config = dict(
    num_hidden_layers=12,
    hidden_size=896,
    num_attention_heads=14,
    num_key_value_heads=14,
    head_dim=64,
    intermediate_size=3584,
    vocab_size=21446,
    hidden_act='tanh_gelu',
    norm='layernorm',
    norm_place='pre',
    norm_eps=1e-05,
    positions='learned',
    qk_norm=False,
    attn_scale=0.125,
    bias='all',
    tie_word_embeddings=True,
    parallel_block=False,
    extras=['capped logits'],
    init='normal',
    init_std_qkv=0.0209,
    init_std_o=0.00427,
    init_std_up=0.0209,
    init_std_down=0.00427,
    optimizer='soap_variant',
    learning_rate=0.00321,
    lr_mult_o=1.48,
    beta1=0.95,
    beta2=0.99,
    lr_head=0.00729,
    max_grad_norm=1.0,
    warmup_steps=200,
    schedule='wsd',
    decay_fraction=0.695,
    decay_shape='linear',
    final_lr_fraction=0.02,
    batch_tokens=262144,
    max_seq_len=1024,
    doc_mask=True,
    train_tokens=1079000000,
    max_steps=4117,
    dataset='wikipedia_en',
)
Each number is 50 + 12 x the weight over its row's rms, rounded and kept within 0 to 99. Layers, rows and columns count from 0. The size before them is the row's rms in percent of the matrix's.

# layer 9 MLP down (transposed), 3584x896, rms 0.0663, rows 3119-3129, columns 512-575
099:52 48 47 45 37 57 53 47 41 52 67 26 47 38 37 54 46 46 44 46 72 49 58 46 64 49 57 55 37 62 25 62 46 50 20 47 32 43 39 50 43 38 69 47 58 57 42 46 62 37 47 44 53 57 37 43 53 33 50 43 41 62 38 62
104:66 40 61 73 51 62 53 48 48 53 74 57 33 64 54 58 64 55 32 38 56 55 66 43 43 53 19 55 47 50 39 52 35 34 59 39 55 51 41 68 37 45 41 23 45 35 66 51 29 57 49 56 48 30 47 46 43 56 50 46 40 59 58 59
104:48 59 54 21 31 47 52 40 52 68 31 31 51 41 52 64 51 43 58 41 59 58 63 47 38 54 50 46 46 55 58 56 39 31 32 46 55 48 78 63 42 57 52 42 46 53 51 34 65 62 58 30 69 40 26 46 68 46 54 50 18 62 37 55
099:41 47 38 61 55 63 44 39 49 38 66 45 45 53 41 46 39 44 72 59 54 46 52 41 53 31 35 35 33 57 68 60 59 65 44 66 35 54 50 36 57 28 59 41 72 46 41 45 52 60 42 59 56 35 45 49 56 75 38 57 50 50 64 84
105:44 50 52 55 60 53 34 53 40 44 56 47 45 59 53 58 49 36 68 56 49 62 43 42 45 45 60 31 49 27 58 56 34 58 93 56 62 26 44 48 57 76 48 55 57 58 58 58 49 62 53 64 54 52 54 49 20 61 48 55 36 46 45 30
091:52 31 46 46 60 46 73 36 46 55 47 52 37 43 65 55 42 63 42 47 43 40 49 58 33 30 59 52 59 44 60 54 44 70 37 42 30 44 47 30 51 37 48 41 47 50 47 35 43 43 39 51 60 51 45 57 33 38 55 35 46 61 47 47
107:44 72 38 48 52 48 64 63 41 46 38 51 45 59 67 46 43 57 51 38 68 54 41 58 43 43 64 33 49 68 31 34 59 51 45 39 40 36 58 33 55 55 61 46 51 55 58 29 29 44 50 72 51 51 53 40 63 55 45 50 70 53 37 52
106:23 59 46 61 49 26 60 54 56 42 16 46 53 28 52 50 44 48 49 50 47 55 44 39 75 56 58 54 43 34 51 47 49 34 57 51 34 35 82 35 57 40 41 53 53 74 42 36 56 64 63 52 60 41 52 53 45 70 39 67 42 49 78 51
103:29 57 65 48 50 52 38 53 39 59 46 58 49 58 57 65 45 27 37 49 59 68 39 57 38 56 39 62 47 57 49 48 60 49 34 39 52 52 38 54 44 71 56 28 54 39 30 53 60 42 50 72 50 38 36 55 55 63 34 75 45 53 40 37
104:53 37 62 25 41 58 69 55 38 43 39 38 56 57 30 45 31 69 30 31 59 50 60 40 50 57 38 69 35 33 58 38 44 44 52 51 60 39 50 38 42 41 49 29 58 43 36 68 14 43 55 39 72 56 67 63 66 71 45 34 27 36 64 64
103:53 33 54 51 44 71 46 73 53 46 44 49 46 46 44 17 33 58 42 33 31 48 55 42 44 58 49 31 28 76 59 36 45 66 68 70 46 47 39 42 60 67 49 39 35 44 38 31 61 22 43 37 71 32 67 23 60 16 36 50 55 59 29 52
# layer 9 MLP up, 3584x896, rms 0.0602, rows 3120-3130, columns 512-575
095:70 62 53 75 50 43 54 54 41 58 47 86 60 59 46 53 63 46 62 60 46 52 44 47 41 51 55 47 38 43 55 46 83 42 38 40 45 25 56 50 45 36 38 35 26 49 72 56 28 36 61 51 41 48 46 48 74 46 53 47 45 40 61 47
103:43 45 43 36 28 56 56 48 55 48 38 40 48 52 51 56 57 48 46 45 52 58 63 51 36 33 49 45 54 47 58 60 53 20 39 63 33 70 45 50 54 42 48 57 52 41 46 60 43 29 41 62 41 66 44 63 68 53 52 35 50 32 45 40
095:71 73 53 49 41 39 63 44 43 63 44 20 57 55 54 60 51 24 33 47 51 35 59 59 40 59 51 42 53 51 61 65 51 58 57 51 38 53 50 60 48 66 62 59 33 50 39 64 52 54 49 19 40 47 58 64 52 54 45 48 41 81 57 53
105:51 56 22 52 35 55 60 33 32 34 36 32 46 51 63 55 21 78 50 40 51 45 50 53 58 49 49 56 55 66 50 74 44 42 30 46 50 59 51 67 56 61 47 76 66 71 29 56 47 46 61 44 44 33 54 26 44 39 71 59 39 74 44 44
092:48 60 53 39 31 41 46 37 58 46 57 67 67 42 53 60 20 39 41 60 70 58 35 47 48 56 63 38 48 48 34 63 46 31 46 51 42 28 45 52 41 43 65 57 58 60 66 44 51 39 50 47 49 53 50 41 32 57 36 61 35 56 67 84
119:45 66 48 43 48 30 52 56 44 59 50 42 48 48 62 60 56 47 32 31 70 55 34 47 38 17 72 40 28 44 35 33 35 27 48 39 59 49 31 51 55 63 47 45 45 47 28 47 46 47 65 62 54 38 48 63 46 66 38 66 51 43 48 37
097:35 45 66 52 57 35 35 50 54 41 54 55 52 57 50 27 49 59 72 53 71 59 65 48 63 50 34 36 71 47 57 71 61 42 40 52 56 39 39 65 44 74 44 46 55 59 59 30 62 73 61 49 69 69 68 57 44 39 54 51 37 40 48 38
102:59 83 68 56 43 74 38 37 48 36 67 56 39 47 43 52 47 50 59 44 68 40 42 39 47 73 52 39 48 50 52 53 51 58 39 67 47 52 44 51 22 54 39 25 70 63 48 53 52 47 65 52 45 45 36 46 29 39 51 51 53 47 43 56
094:46 49 46 53 28 59 60 22 50 62 49 69 58 59 58 51 58 23 73 43 71 73 48 47 66 39 50 66 50 42 49 50 53 48 47 65 76 59 62 51 54 40 43 54 32 50 50 50 31 50 66 63 45 52 42 40 46 58 61 72 43 28 68 34
097:55 49 35 41 52 57 45 65 41 48 59 53 64 41 45 68 33 38 39 53 49 45 56 55 48 50 44 58 58 45 40 32 44 69 64 67 59 61 36 45 64 62 40 52 49 29 51 43 57 58 40 32 69 43 41 53 32 47 27 37 55 50 54 74
091:51 38 51 45 45 57 40 46 69 36 70 38 40 52 48 62 51 54 57 64 68 50 26 40 44 49 46 65 44 38 31 57 51 31 32 62 54 58 37 57 79 58 69 47 41 67 54 44 68 72 40 49 24 39 51 57 45 33 63 55 39 58 46 26